{"head_dim": 64, "norm": "rmsnorm", "attn_scale": 0.125, "lr_mult_o": 0.709, "warmup_steps": 0, "schedule": "wsd", "decay_shape": "sqrt", "seq_len": 512}
Each number is 200 + 20 x the weight over its row's rms, rounded and kept within 0 to 999. Layers, rows and columns count from 0. The size before them is the row's rms in percent of the matrix's.

# layer 2 attention output (transposed), 512x512, rms 0.069, rows 332-383, columns 128-191
092,225,206,200,208,208,189,222,219,217,181,223,232,241,194,170,190,229,196,222,245,185,211,227,226,213,195,199,178,185,206,243,208,207,194,222,191,206,169,190,213,200,176,216,197,200,205,204,197,198,223,195,209,224,227,229,214,217,215,197,199,211,176,222,222
096,206,208,215,176,212,155,174,205,184,199,195,207,178,241,208,203,206,207,181,195,174,194,226,221,205,157,225,205,201,220,216,215,204,200,230,206,210,171,225,185,195,177,217,199,229,200,205,250,218,204,230,183,228,197,197,173,185,186,207,201,194,186,224,215
114,199,200,208,208,217,217,210,198,226,196,205,220,184,164,207,221,197,211,209,218,198,206,217,194,210,184,178,180,211,206,175,192,180,212,203,171,197,215,207,185,212,208,163,195,189,196,221,187,196,192,182,225,222,211,216,225,222,174,197,186,207,164,196,195
101,220,152,166,222,190,182,208,234,173,211,215,230,197,187,211,192,173,216,208,177,228,219,212,210,258,252,221,182,199,233,197,205,211,180,199,208,206,185,176,229,195,190,210,194,198,198,253,170,188,185,193,156,210,216,207,236,226,181,218,211,170,186,216,210
101,202,193,189,197,219,227,197,188,217,193,203,202,218,203,169,196,187,165,223,218,197,196,187,175,187,182,214,185,191,213,190,175,180,195,175,182,178,217,182,177,190,205,178,200,195,177,213,218,184,191,173,177,242,219,220,206,225,220,201,188,184,172,188,239
096,182,218,201,192,220,176,189,201,196,195,180,217,236,228,201,182,176,198,241,206,188,187,174,164,185,205,193,232,169,212,192,179,213,195,202,203,201,218,194,202,201,200,243,238,216,182,206,189,210,179,210,208,199,230,221,196,211,216,274,178,215,213,191,185
098,215,181,203,242,188,198,222,196,192,179,212,179,203,183,178,171,202,185,219,216,187,180,199,200,204,198,186,155,229,230,211,198,187,203,238,212,172,202,180,192,226,184,219,195,189,183,225,219,215,227,216,212,175,228,194,217,202,217,219,218,193,188,217,208
092,215,198,217,214,199,185,206,165,197,197,182,203,211,187,229,221,198,252,217,190,202,252,197,182,220,220,218,192,200,194,199,166,186,204,223,232,201,209,185,246,213,211,217,214,179,188,189,242,222,185,201,251,204,196,199,196,201,204,217,206,166,203,204,200
108,214,194,184,174,199,216,162,201,198,219,224,206,191,219,238,227,184,177,186,186,205,202,238,187,169,149,219,221,213,198,208,234,232,206,189,257,240,165,189,226,170,208,201,154,202,213,160,244,239,202,218,211,198,203,217,211,206,176,231,218,198,209,201,180
101,231,213,231,196,183,183,210,223,191,168,200,210,183,221,206,160,164,180,202,222,200,204,174,183,182,178,198,204,187,216,168,213,193,205,175,162,199,202,192,202,240,229,237,188,207,161,190,206,207,193,193,216,205,164,193,196,180,184,206,195,193,249,222,229
101,188,206,179,234,212,169,200,234,192,225,237,189,181,223,219,220,199,180,172,194,193,199,182,233,203,220,220,201,181,210,244,215,180,183,224,195,182,221,204,186,182,202,206,210,212,226,198,220,231,205,239,186,213,209,159,165,183,221,190,189,194,201,194,194
099,225,211,243,220,189,191,196,168,174,201,227,227,196,195,206,214,209,178,167,250,188,211,176,221,181,202,199,206,224,188,192,188,188,212,202,223,183,176,168,217,191,186,209,259,186,230,227,230,194,197,202,158,231,215,210,212,213,202,171,197,190,219,187,207
090,232,195,209,194,211,199,196,202,187,207,168,230,209,181,155,202,215,186,220,221,203,205,171,190,176,202,233,233,248,206,171,216,189,218,177,224,204,214,192,205,232,210,245,223,205,194,204,191,204,195,172,171,185,209,231,201,234,182,185,207,208,174,238,218
099,208,205,239,179,189,211,179,196,182,207,165,216,185,218,164,230,221,235,192,164,229,196,213,216,183,201,210,237,236,180,218,184,218,202,227,235,219,201,204,224,186,223,208,222,213,214,174,164,221,202,196,210,179,176,205,179,239,218,210,179,191,180,188,226
099,232,224,218,202,202,173,194,214,223,206,176,189,164,216,204,185,219,203,194,235,208,172,167,175,205,228,223,179,198,195,170,182,202,227,191,169,174,208,181,196,184,215,205,223,164,203,190,211,178,208,214,213,222,224,201,202,227,221,228,196,205,265,207,197
100,213,211,186,191,188,232,212,220,194,215,216,225,191,192,226,174,220,212,206,206,211,183,181,181,192,181,201,221,220,203,170,210,235,225,179,175,182,203,213,206,176,218,168,185,223,210,214,166,166,185,198,217,212,218,177,215,168,189,178,211,197,196,185,167
122,187,181,203,247,185,205,209,133,211,197,230,193,218,209,219,242,198,208,201,216,201,215,194,217,191,194,182,176,201,185,212,251,198,169,183,254,203,194,229,210,212,219,233,231,207,227,175,192,228,186,194,187,223,164,187,211,192,214,210,240,199,217,200,197
094,181,244,169,214,194,161,216,229,210,196,209,189,230,181,203,206,198,212,203,153,184,194,209,189,186,216,229,181,147,151,200,209,209,172,142,211,213,203,181,185,180,202,211,204,189,214,209,215,207,223,215,211,213,205,205,187,178,163,212,212,207,214,185,223
101,215,239,214,223,215,171,198,217,195,211,184,175,229,217,161,238,202,181,198,215,215,207,206,221,182,240,194,187,225,194,219,194,181,213,209,200,235,199,208,190,183,247,167,221,181,207,225,244,210,223,201,199,162,207,202,218,184,185,195,215,184,222,221,178
105,185,176,210,198,202,224,224,236,211,225,228,207,183,230,267,179,202,200,189,238,209,226,226,213,211,185,166,180,196,169,196,219,215,212,196,212,221,156,202,190,195,221,204,186,189,188,161,200,210,198,189,193,236,203,198,209,218,191,210,218,201,185,198,206
095,171,221,226,227,195,202,165,260,187,190,185,223,225,186,216,159,186,222,185,161,198,195,219,219,197,205,214,191,185,209,143,201,206,201,239,212,203,200,212,210,230,218,203,189,199,190,204,190,189,244,168,186,192,200,197,217,234,183,183,218,166,203,181,191
086,188,222,225,215,178,200,201,183,194,193,229,197,210,200,199,212,221,198,216,227,218,210,209,209,207,215,213,184,158,182,187,213,216,203,202,206,198,229,197,174,211,184,184,185,249,179,224,174,224,204,202,222,198,203,233,200,189,228,229,193,193,182,191,153
117,182,215,191,202,202,227,212,180,192,224,194,197,179,199,199,156,190,217,188,214,208,205,207,200,191,160,216,181,174,178,190,199,198,207,178,146,216,196,171,193,215,191,167,184,175,206,224,207,198,209,191,230,192,223,218,223,193,176,233,206,192,185,209,220
097,205,218,231,183,198,197,209,223,174,178,215,171,212,226,198,208,196,213,206,181,175,176,192,192,198,218,198,215,168,211,206,210,236,210,182,220,235,215,221,198,201,182,206,234,235,204,178,157,236,191,192,163,220,183,191,200,207,176,205,211,209,178,187,235
108,207,209,195,214,153,212,194,207,206,204,208,223,219,198,184,217,230,193,221,214,206,205,178,177,197,196,194,189,191,218,173,192,197,214,223,176,205,214,200,228,174,273,192,206,191,195,182,186,140,202,200,220,190,185,209,214,176,207,239,211,172,162,181,200
101,234,217,203,211,160,205,168,218,197,189,251,209,209,196,227,236,182,183,203,203,240,202,178,227,199,224,209,205,180,190,205,210,197,210,189,196,236,177,202,175,196,200,200,195,209,222,212,239,163,225,209,208,184,195,181,184,196,211,225,224,222,193,192,207
103,230,186,181,173,222,197,234,182,177,193,186,217,185,171,195,215,181,206,214,204,189,200,190,217,217,230,184,187,218,200,166,196,205,223,228,162,248,205,203,191,161,209,223,202,181,197,207,172,191,215,217,172,194,193,201,194,201,206,187,207,208,222,173,168
096,216,236,189,219,189,194,155,225,180,208,228,166,208,213,145,211,187,167,218,207,163,202,222,217,187,221,187,185,188,203,231,199,202,202,165,219,174,200,200,233,155,209,189,201,209,219,187,184,214,182,206,191,241,194,186,194,185,197,198,193,213,186,171,190
096,204,191,192,235,225,194,229,190,169,178,194,235,172,206,182,196,201,203,180,163,224,222,201,225,160,176,203,200,212,216,212,217,201,191,205,242,183,218,208,205,187,194,205,207,223,201,173,228,215,154,204,231,231,183,260,170,226,204,204,188,215,199,187,219
105,181,233,233,220,214,197,184,196,232,171,182,224,232,196,198,214,176,183,209,220,201,215,210,191,208,252,204,210,196,231,207,187,197,237,210,213,157,192,204,227,209,169,223,199,171,159,206,192,193,198,176,218,218,208,216,257,228,193,182,216,207,176,194,195
092,221,218,233,201,202,205,166,200,202,212,234,164,203,177,169,194,235,202,213,208,205,166,212,247,217,188,212,182,180,214,252,204,219,180,169,188,197,205,193,188,176,207,183,215,187,200,198,198,205,179,218,173,208,206,170,207,169,220,185,182,176,176,175,196
112,195,186,198,184,211,200,202,218,204,216,226,200,190,221,207,161,198,223,220,209,173,197,218,212,181,198,182,218,182,220,217,185,209,189,205,207,221,193,204,149,172,180,237,173,225,190,202,198,253,212,200,158,196,207,202,188,179,213,195,153,188,200,173,211
109,201,182,207,207,186,195,218,197,230,230,248,226,191,201,197,250,206,164,201,194,230,177,193,223,196,180,206,205,173,217,216,216,215,223,188,199,217,228,186,217,207,199,190,172,247,175,214,210,208,199,188,162,188,217,185,180,233,225,221,186,216,230,211,223
104,153,184,208,202,187,192,206,208,207,179,218,176,204,215,232,171,202,199,219,203,196,216,185,235,202,202,185,178,207,181,199,170,235,199,189,187,228,203,211,197,227,209,188,200,135,219,188,157,221,183,188,218,233,175,188,207,203,193,263,193,195,234,175,181
095,142,224,192,197,215,171,201,239,191,200,200,168,208,230,164,190,207,190,195,207,226,156,212,192,204,196,206,240,206,180,212,223,209,195,210,224,204,184,196,212,210,184,233,198,198,216,186,226,180,201,213,206,200,227,192,175,176,221,210,191,193,226,208,198
099,196,206,224,179,214,205,207,207,178,190,233,215,192,188,175,175,217,204,174,196,191,217,192,211,244,228,199,167,207,228,208,167,180,212,210,197,205,215,190,181,199,199,173,203,191,217,212,215,179,200,230,193,197,221,200,178,187,200,196,196,201,209,213,229
099,184,190,200,186,213,173,202,219,190,227,201,197,213,231,191,198,188,201,190,204,179,253,172,220,179,179,196,237,230,221,183,216,209,183,164,150,200,174,202,203,181,213,185,216,224,212,183,226,201,215,187,188,207,202,178,202,218,222,182,182,200,242,201,190
091,219,203,205,213,203,207,200,208,227,211,183,186,212,257,214,218,240,203,189,194,201,222,176,191,186,198,224,200,188,183,194,232,193,182,196,172,217,210,177,201,186,180,197,190,200,209,171,197,188,202,215,210,184,203,187,196,184,200,203,192,217,225,193,204
108,200,186,161,205,188,205,186,195,163,226,204,169,192,207,231,222,171,174,167,213,165,178,192,196,207,203,231,192,199,205,253,204,227,204,224,235,228,208,217,187,151,158,209,170,216,205,204,187,215,178,205,173,206,179,216,208,181,207,215,182,186,213,191,188
104,173,210,220,164,225,156,188,212,198,188,216,207,183,224,212,205,209,229,187,218,221,144,219,224,204,178,206,213,203,215,176,225,221,142,186,190,236,198,204,202,200,212,177,196,190,184,193,224,235,220,204,194,191,172,232,168,194,201,180,208,197,177,210,232
103,211,203,236,191,228,226,211,199,215,183,182,207,182,185,204,175,187,229,232,195,198,216,181,186,191,199,172,193,204,209,200,216,203,205,185,162,199,200,208,210,217,228,201,214,171,190,207,207,175,205,208,219,182,188,219,210,250,203,212,224,223,193,199,180
097,204,194,205,200,226,219,185,198,207,219,205,221,199,214,192,160,178,233,220,212,226,237,178,188,166,223,210,190,191,226,176,263,214,195,191,198,220,223,210,206,221,184,224,204,177,177,192,217,198,205,225,147,207,233,226,221,225,206,211,181,219,224,203,142
094,235,154,183,241,217,196,208,203,213,162,167,191,194,222,219,206,184,172,206,216,211,193,198,194,202,194,187,184,201,206,193,190,164,218,188,172,161,217,195,199,213,217,184,219,219,210,203,188,172,219,151,208,208,187,211,228,211,213,164,205,163,213,218,223
111,153,191,207,198,189,205,200,220,174,201,200,216,186,193,216,209,205,198,194,214,200,203,202,197,199,196,190,211,215,220,197,177,207,185,183,247,208,211,198,202,201,198,202,190,220,247,212,216,198,205,209,191,217,217,202,195,170,181,166,206,210,200,221,203
092,192,213,197,203,166,214,180,185,219,183,179,186,188,208,191,209,220,229,146,170,173,206,170,194,190,208,166,186,237,186,165,203,222,228,209,198,243,186,169,184,195,203,191,181,206,234,219,211,189,209,211,210,159,186,244,206,228,171,210,229,211,186,194,230
102,237,185,179,219,196,177,163,179,186,218,186,216,208,205,189,254,212,189,188,219,205,180,201,185,174,177,217,222,174,191,189,194,218,214,189,165,200,199,233,177,198,205,139,207,155,200,208,175,201,245,216,185,222,190,198,205,197,199,197,183,186,177,180,223
090,198,217,235,222,224,200,233,206,183,201,175,222,169,208,207,211,177,168,209,180,219,187,231,208,175,209,205,197,203,216,191,190,221,188,217,212,216,183,194,212,230,192,173,214,174,180,191,197,224,193,215,205,204,207,225,174,177,195,211,207,179,185,200,190
100,162,224,219,181,225,233,216,190,193,255,220,200,217,202,215,211,210,160,219,190,189,228,204,197,192,179,163,187,159,205,186,200,196,173,198,180,168,224,154,178,202,209,210,192,238,210,172,199,182,183,214,201,242,201,231,200,201,203,233,185,201,195,179,167
110,242,208,198,189,206,203,201,188,228,172,216,175,185,184,197,176,196,171,194,187,241,210,186,155,214,198,187,162,204,192,175,204,185,238,202,154,163,188,194,198,193,212,204,222,224,173,185,187,199,212,188,189,197,214,185,204,231,180,211,207,208,246,185,202
096,205,220,188,185,191,167,222,225,177,240,216,179,183,188,175,186,190,199,176,162,204,203,199,176,218,199,183,197,187,198,194,201,224,167,199,221,198,184,164,226,192,232,182,197,200,199,198,200,212,187,224,185,199,191,194,188,233,200,208,185,204,201,210,180
100,193,202,197,202,225,190,196,214,212,205,199,211,199,194,199,216,212,211,202,217,178,203,210,212,212,180,209,208,213,205,210,186,177,212,187,184,212,173,236,200,217,156,215,195,231,190,199,183,229,203,204,217,176,187,208,238,288,230,185,197,195,217,198,195
100,194,221,191,231,252,220,198,195,231,234,184,179,201,205,207,191,203,188,179,169,213,194,200,223,200,156,200,203,205,183,199,208,242,229,197,213,192,222,213,188,189,178,225,204,182,211,219,203,223,231,212,208,216,183,214,196,200,167,162,208,200,202,183,177
# layer 2 attention value, 512x512, rms 0.107, rows 333-383, columns 128-191
096,175,171,208,208,191,201,208,199,157,206,215,217,224,218,215,189,185,219,231,203,203,174,196,195,159,170,190,202,177,220,202,208,187,192,201,211,173,224,220,213,193,212,202,216,189,191,187,203,244,178,191,208,209,201,217,185,196,236,211,198,180,189,226,217
107,194,241,219,191,235,233,205,195,227,215,176,178,214,235,197,215,206,206,206,160,183,198,162,181,186,220,208,218,231,159,221,206,196,210,182,197,190,203,148,217,214,180,161,168,191,240,213,151,218,206,173,209,227,208,209,163,166,180,201,189,211,210,164,228
099,176,206,196,212,187,197,229,183,194,202,200,202,177,194,202,211,199,223,205,205,186,224,217,206,230,222,209,186,200,195,221,199,185,232,192,241,193,162,212,193,198,205,197,184,215,192,212,191,214,158,235,192,207,204,212,234,244,198,211,190,204,194,217,153
101,179,233,196,197,214,216,206,182,250,190,184,196,193,158,197,199,221,152,207,244,206,191,164,216,176,177,234,210,183,192,195,229,207,173,235,206,211,190,192,173,241,171,171,170,222,207,181,224,194,195,206,202,209,189,217,161,198,217,218,209,222,218,172,192
093,200,208,183,201,181,209,183,183,216,219,174,159,215,257,191,202,212,225,164,160,205,179,216,199,197,167,224,204,209,209,227,177,201,199,208,203,182,193,173,194,210,191,237,201,196,221,226,201,184,194,197,202,179,206,182,198,185,189,213,191,220,208,199,192
105,194,187,229,213,183,195,218,205,203,171,197,185,225,185,174,199,203,203,226,189,211,208,190,205,210,157,194,211,233,224,193,179,190,203,196,174,197,183,245,201,211,202,200,209,220,209,208,198,219,227,212,185,200,210,179,193,199,203,184,258,222,210,211,182
096,178,252,190,203,193,182,197,173,188,207,201,183,186,200,202,211,211,222,209,220,214,229,162,221,196,229,219,196,174,236,201,198,185,160,234,180,215,227,226,196,233,193,221,189,210,170,209,213,215,191,198,183,200,166,186,218,179,213,192,197,197,206,190,205
104,163,239,203,175,204,248,185,194,186,223,174,218,183,185,206,174,216,227,214,214,211,229,242,227,172,223,212,204,234,227,195,207,215,183,211,218,217,195,205,185,167,202,207,193,200,216,236,232,191,190,178,199,195,192,208,207,223,176,232,186,219,207,204,216
102,196,241,215,213,192,178,198,176,182,194,189,220,224,201,195,195,176,202,214,233,183,190,194,183,147,195,204,193,185,199,198,198,193,202,176,176,230,171,153,177,209,209,221,163,199,207,179,253,251,209,209,200,159,219,197,202,221,218,195,190,201,189,197,219
103,197,190,217,180,186,201,214,233,242,214,200,204,203,165,183,215,203,212,198,202,193,214,178,188,197,198,201,190,169,191,181,209,199,186,207,216,207,193,177,197,180,213,193,161,197,215,218,224,187,243,200,203,205,214,180,166,144,210,157,173,209,180,190,187
100,180,191,232,198,215,204,194,219,216,177,187,217,220,171,212,218,203,197,220,204,192,197,161,229,198,208,192,214,204,203,191,176,199,187,210,180,203,171,212,197,233,208,173,225,170,198,239,216,225,216,198,207,233,200,201,189,224,224,196,204,223,225,218,195
094,215,187,197,186,187,193,203,218,185,201,173,190,225,192,203,182,196,181,228,158,189,169,197,169,182,195,160,231,172,199,203,195,181,209,192,201,214,192,162,223,213,209,176,197,199,206,191,207,182,205,202,250,193,214,229,226,193,199,210,203,215,216,215,222
097,171,202,226,184,200,210,222,200,184,214,230,191,197,256,195,177,164,171,215,199,180,184,193,231,168,181,213,206,183,187,207,213,200,204,218,201,163,200,198,219,190,198,199,157,192,215,211,216,183,173,177,205,226,193,179,239,211,256,189,233,228,157,218,237
095,202,189,185,173,193,162,211,230,210,242,171,182,176,196,217,213,253,226,224,225,186,199,183,191,190,194,219,188,181,202,183,190,206,218,187,181,197,189,213,186,220,180,194,201,177,198,228,194,179,162,227,229,235,233,176,205,219,201,195,181,167,205,233,160
098,192,196,211,217,204,214,182,222,230,189,193,204,180,191,198,222,186,164,179,208,210,208,207,211,175,187,173,175,187,217,206,209,211,213,184,178,210,208,191,197,200,214,177,230,159,211,232,197,230,201,173,228,244,230,189,202,184,188,215,180,178,164,229,175
121,171,199,184,220,216,222,177,224,206,198,181,222,218,194,180,190,196,195,224,198,203,201,187,170,201,193,230,211,195,229,186,198,197,195,190,184,201,205,234,206,199,169,185,165,198,178,197,184,213,168,215,201,191,214,239,200,169,192,251,163,203,178,246,215
095,203,215,217,205,216,203,174,215,210,240,223,202,224,170,202,191,194,214,172,198,200,184,194,225,235,200,242,239,206,201,210,222,159,180,176,192,191,180,199,221,204,193,216,216,192,212,211,175,208,172,233,228,152,198,245,221,196,149,164,220,197,180,214,203
102,215,213,230,214,191,194,188,196,193,214,220,172,231,183,189,193,227,204,238,181,176,204,206,215,187,201,219,208,203,203,187,195,202,196,202,151,211,177,199,205,204,230,223,204,203,228,162,195,170,191,167,189,206,201,195,167,205,226,161,245,161,178,197,162
110,214,205,196,199,219,222,187,206,199,189,209,199,214,219,201,216,184,197,193,205,204,200,194,219,183,184,176,199,229,175,197,181,185,218,208,215,199,224,247,188,207,201,201,184,211,221,179,195,225,172,208,238,228,192,198,210,182,184,190,228,191,225,170,185
093,188,196,202,196,241,212,198,199,217,176,185,180,219,196,231,182,204,224,181,214,186,249,179,217,171,234,197,181,195,201,167,219,212,189,244,168,226,208,213,162,204,201,182,199,185,221,228,201,200,207,182,212,217,187,178,226,193,194,230,224,208,195,183,193
084,187,204,193,218,172,192,204,216,197,180,187,213,173,177,204,196,207,211,192,206,205,207,207,210,231,183,219,237,188,230,211,208,208,171,206,194,229,180,214,207,211,198,192,223,189,192,201,203,213,195,229,202,211,193,202,198,171,225,198,178,211,233,191,168
109,244,194,215,210,238,186,233,217,228,193,180,196,188,212,193,187,189,192,209,177,182,205,181,228,200,182,180,202,172,171,195,221,213,230,218,213,175,179,214,212,208,217,201,236,180,195,197,188,233,228,212,224,207,223,207,198,182,204,216,206,192,222,203,205
098,219,204,183,159,209,212,169,176,198,219,199,191,189,185,205,159,216,176,226,183,192,206,208,141,201,159,212,212,216,225,213,172,200,186,209,223,201,215,213,193,182,198,188,214,164,177,198,229,209,193,224,212,184,205,190,231,199,175,209,222,166,199,183,179
106,205,208,169,227,186,199,214,208,206,192,224,232,200,185,209,206,182,189,210,200,174,192,193,216,199,216,226,186,157,228,194,207,188,152,212,230,174,220,199,198,229,227,220,225,176,209,173,238,219,202,204,201,247,220,186,185,150,210,201,234,190,209,163,214
109,225,185,190,195,200,219,212,226,191,176,169,206,214,203,194,174,207,206,190,222,196,213,161,211,201,174,183,180,233,191,182,232,218,173,185,199,251,208,236,192,216,193,191,223,209,234,189,218,187,185,214,218,212,224,225,222,195,192,198,207,176,175,167,176
103,196,193,200,167,254,227,204,210,193,208,192,245,190,171,164,209,217,214,209,168,179,211,214,206,207,220,164,198,234,197,198,185,212,219,189,173,192,218,188,178,172,231,195,218,194,177,202,185,203,187,186,170,171,191,182,200,176,181,229,213,167,187,152,210
097,218,167,203,216,241,189,161,176,240,228,200,174,225,207,203,193,226,168,184,196,207,219,184,188,148,195,166,214,200,209,149,203,177,203,205,187,191,226,227,195,189,228,170,162,198,196,196,212,231,189,180,191,201,190,160,167,191,234,222,207,152,188,167,218
097,205,200,202,167,203,215,199,209,204,151,225,191,198,226,223,199,180,233,179,176,192,213,231,207,193,203,199,196,214,218,200,214,191,223,191,153,187,201,228,190,176,197,181,237,174,222,175,221,190,212,193,213,255,218,225,221,216,182,189,231,229,214,192,183
102,185,214,205,206,230,211,185,204,215,206,206,224,213,182,193,185,207,184,227,204,156,211,221,186,200,192,231,205,177,178,204,197,206,159,196,179,189,193,219,200,197,220,223,198,204,224,186,238,179,172,215,218,203,224,194,187,204,183,247,223,193,216,196,221
088,227,187,237,210,188,171,228,156,220,247,219,196,188,192,209,196,192,159,215,201,213,212,169,182,159,206,199,194,187,243,170,212,180,216,175,203,227,205,170,159,210,180,189,212,173,215,170,229,203,212,168,184,230,212,192,213,190,181,195,177,199,190,188,179
105,190,170,176,210,230,215,218,210,199,185,196,197,180,203,202,194,223,234,224,191,200,212,203,210,187,215,187,177,171,200,191,206,219,227,205,186,188,211,205,175,193,202,270,154,196,200,215,188,216,185,209,207,201,213,218,199,200,223,166,257,218,221,219,218
109,179,167,197,211,221,236,174,221,191,213,198,192,195,177,176,182,188,182,228,187,208,213,192,190,176,186,197,187,180,229,201,213,199,217,167,190,221,186,199,209,193,174,191,196,185,210,198,212,222,206,210,187,169,220,220,202,216,221,186,198,222,213,187,243
106,185,164,216,164,200,194,187,199,222,201,217,220,217,206,223,221,196,207,214,181,202,207,212,180,215,214,178,183,211,165,230,217,193,233,228,193,208,198,178,187,220,215,183,223,174,220,208,184,201,184,170,184,201,214,235,233,254,213,222,236,204,182,226,193
095,211,204,197,187,214,153,195,190,200,208,208,157,176,237,197,192,210,187,240,215,189,184,196,185,209,181,210,185,201,175,208,174,211,146,203,173,207,197,184,224,186,190,205,193,222,195,176,194,207,186,199,214,204,247,199,179,167,207,200,202,198,198,195,214
093,199,200,205,201,228,195,240,224,205,218,168,223,220,182,179,152,159,188,178,200,209,213,199,190,199,198,194,188,198,210,227,216,208,180,223,186,193,187,195,212,236,172,195,161,190,190,165,177,171,203,189,197,169,207,212,205,209,183,173,184,232,161,196,218
100,184,205,199,206,240,183,216,192,166,227,195,204,217,246,206,174,181,197,187,226,184,252,199,183,188,196,190,172,193,194,200,205,187,184,214,184,209,185,206,196,163,183,189,207,192,228,192,241,216,204,226,212,192,157,191,223,201,215,186,177,226,208,176,191
091,218,206,195,210,193,209,220,161,208,224,193,198,234,212,199,195,237,200,195,207,218,194,196,205,202,225,220,200,203,224,204,252,206,142,180,199,232,197,246,195,186,185,206,221,190,220,197,202,186,197,219,187,210,183,213,205,196,204,228,253,202,178,197,201
099,215,197,186,221,190,197,194,182,197,224,164,194,186,216,182,186,217,210,205,226,203,180,224,183,213,197,211,210,154,212,188,216,218,186,194,225,204,187,232,221,216,196,225,187,191,217,221,209,194,216,218,204,151,243,205,184,164,209,186,177,215,218,190,182
100,193,166,174,201,176,213,217,201,222,208,200,238,210,185,168,191,232,194,200,177,221,254,189,221,201,181,192,197,209,211,195,207,193,175,192,227,208,192,189,212,200,216,150,223,199,212,199,217,195,223,229,194,210,187,191,205,175,186,191,182,189,205,218,195
101,203,198,209,211,192,219,210,213,210,186,233,223,180,238,182,183,232,261,226,228,178,239,178,213,193,217,192,215,191,197,215,239,205,176,213,228,186,171,213,202,191,196,222,155,193,183,195,185,175,198,212,183,195,210,196,198,207,201,198,235,226,181,182,197
093,194,196,206,207,190,208,240,185,206,164,196,192,170,180,194,193,189,197,213,200,242,196,197,193,204,201,215,177,188,183,192,201,204,197,182,206,212,194,231,186,200,164,233,164,220,195,190,199,182,198,185,201,204,197,178,204,238,217,149,204,197,205,216,183
094,223,193,217,195,214,173,170,187,185,186,208,188,219,188,168,186,215,206,239,209,167,202,197,196,213,199,174,240,205,208,176,163,208,187,186,220,176,204,226,228,217,239,204,194,201,198,207,205,184,194,250,232,205,184,214,178,208,209,226,222,192,216,201,193
113,176,218,170,184,238,188,169,194,192,160,202,196,200,174,194,213,234,206,195,231,188,193,215,193,186,192,186,213,208,135,230,208,196,185,208,187,199,185,164,199,221,176,218,216,191,228,203,237,202,158,239,199,188,204,219,170,191,193,235,195,195,182,200,227
093,155,194,194,211,180,189,221,173,223,193,209,206,216,183,190,212,200,224,212,209,185,251,171,159,217,222,196,236,223,189,230,194,191,190,208,192,224,175,186,218,199,207,207,224,196,184,215,243,207,150,202,168,195,195,235,189,190,189,176,224,196,196,215,227
100,228,211,182,207,230,186,216,220,222,221,209,204,187,186,194,200,213,194,228,220,206,185,211,195,173,183,217,163,190,227,205,189,201,168,229,179,193,216,172,207,221,212,189,208,194,197,197,224,196,220,189,196,177,187,172,215,212,192,153,190,182,213,189,238
087,200,171,194,187,209,172,205,211,186,195,199,200,164,261,182,178,195,189,199,165,170,226,195,204,191,212,211,223,173,161,194,201,193,139,176,203,178,183,203,197,199,221,199,221,187,224,200,194,199,156,182,203,181,139,203,186,191,217,223,215,182,175,147,214
099,157,229,189,173,224,224,218,191,185,201,195,157,180,204,215,243,219,184,181,197,195,175,178,214,209,187,164,243,201,205,200,216,199,177,213,205,217,198,174,157,199,202,211,189,220,173,189,193,219,206,208,209,207,184,202,169,181,218,183,208,227,216,181,187
107,222,193,148,204,222,198,204,204,210,216,196,199,191,184,190,200,211,188,202,178,220,213,230,208,231,211,174,183,210,151,203,232,206,207,195,181,190,189,223,163,194,207,226,209,186,189,216,164,166,193,203,158,213,195,183,194,215,169,175,188,241,209,212,193
096,180,201,189,223,190,233,236,196,161,204,206,160,225,223,183,190,197,184,211,223,212,206,208,224,178,229,205,213,206,216,217,197,200,199,206,191,209,170,180,211,197,216,204,232,230,211,198,177,184,183,247,169,186,216,192,233,195,182,200,224,223,224,171,208
103,166,187,182,196,210,231,176,208,198,219,233,184,201,212,229,187,211,180,165,196,224,187,197,197,207,163,202,211,217,175,223,170,222,202,193,201,206,213,225,201,218,170,187,222,211,214,213,173,223,180,179,224,208,211,211,233,248,201,199,168,172,250,216,203
098,195,254,212,195,210,178,181,194,225,213,215,203,184,213,188,202,222,185,184,176,205,225,202,231,190,212,196,197,200,203,168,185,209,196,239,203,226,205,190,219,220,202,177,239,211,209,201,193,207,216,190,166,188,178,195,194,213,190,179,198,218,194,176,178
# layer 2 attention query, 512x512, rms 0.0994, rows 384-386, columns 128-191
089,190,175,216,182,198,187,157,179,218,224,243,181,187,174,186,225,198,184,211,188,208,180,224,176,216,210,221,222,223,212,184,205,193,206,235,229,187,196,244,164,201,181,157,186,207,233,226,188,209,215,209,195,210,167,200,182,200,222,196,166,183,223,202,176
088,212,223,219,207,156,195,189,190,193,234,195,171,216,181,191,232,198,215,196,206,185,223,168,195,191,215,169,181,217,205,174,212,163,207,196,209,188,225,189,188,215,204,201,170,225,197,211,199,218,218,181,234,203,236,205,212,230,220,215,180,202,195,199,217
087,237,209,182,187,198,193,230,193,180,206,186,186,193,186,199,194,179,214,203,212,217,219,210,179,169,175,183,202,155,191,195,200,216,164,178,205,169,180,178,203,213,189,207,231,177,180,168,172,153,178,177,217,225,180,193,205,181,240,213,139,193,175,177,208
# layer 2 attention key, 512x512, rms 0.0993, rows 384-386, columns 128-191
086,219,176,181,190,168,187,197,185,232,175,214,176,198,199,204,230,156,198,211,187,233,194,197,195,165,226,194,206,210,193,252,195,188,218,151,195,201,210,177,208,173,228,212,162,183,179,170,197,203,200,225,223,204,226,231,224,184,166,178,224,234,198,218,181
076,187,182,226,226,218,212,211,237,206,179,193,211,195,205,199,204,204,212,240,202,241,226,200,217,189,245,200,235,213,180,196,158,167,177,200,196,192,206,207,201,218,222,178,203,184,197,218,207,225,186,211,215,189,201,208,213,207,193,228,229,220,222,199,199
091,207,237,233,190,228,198,189,201,198,193,171,224,219,181,217,218,246,166,174,209,178,208,201,215,182,207,227,210,234,210,180,225,194,200,235,211,190,208,210,221,191,194,224,206,241,197,243,187,207,232,191,176,195,211,158,176,248,222,217,195,210,217,201,209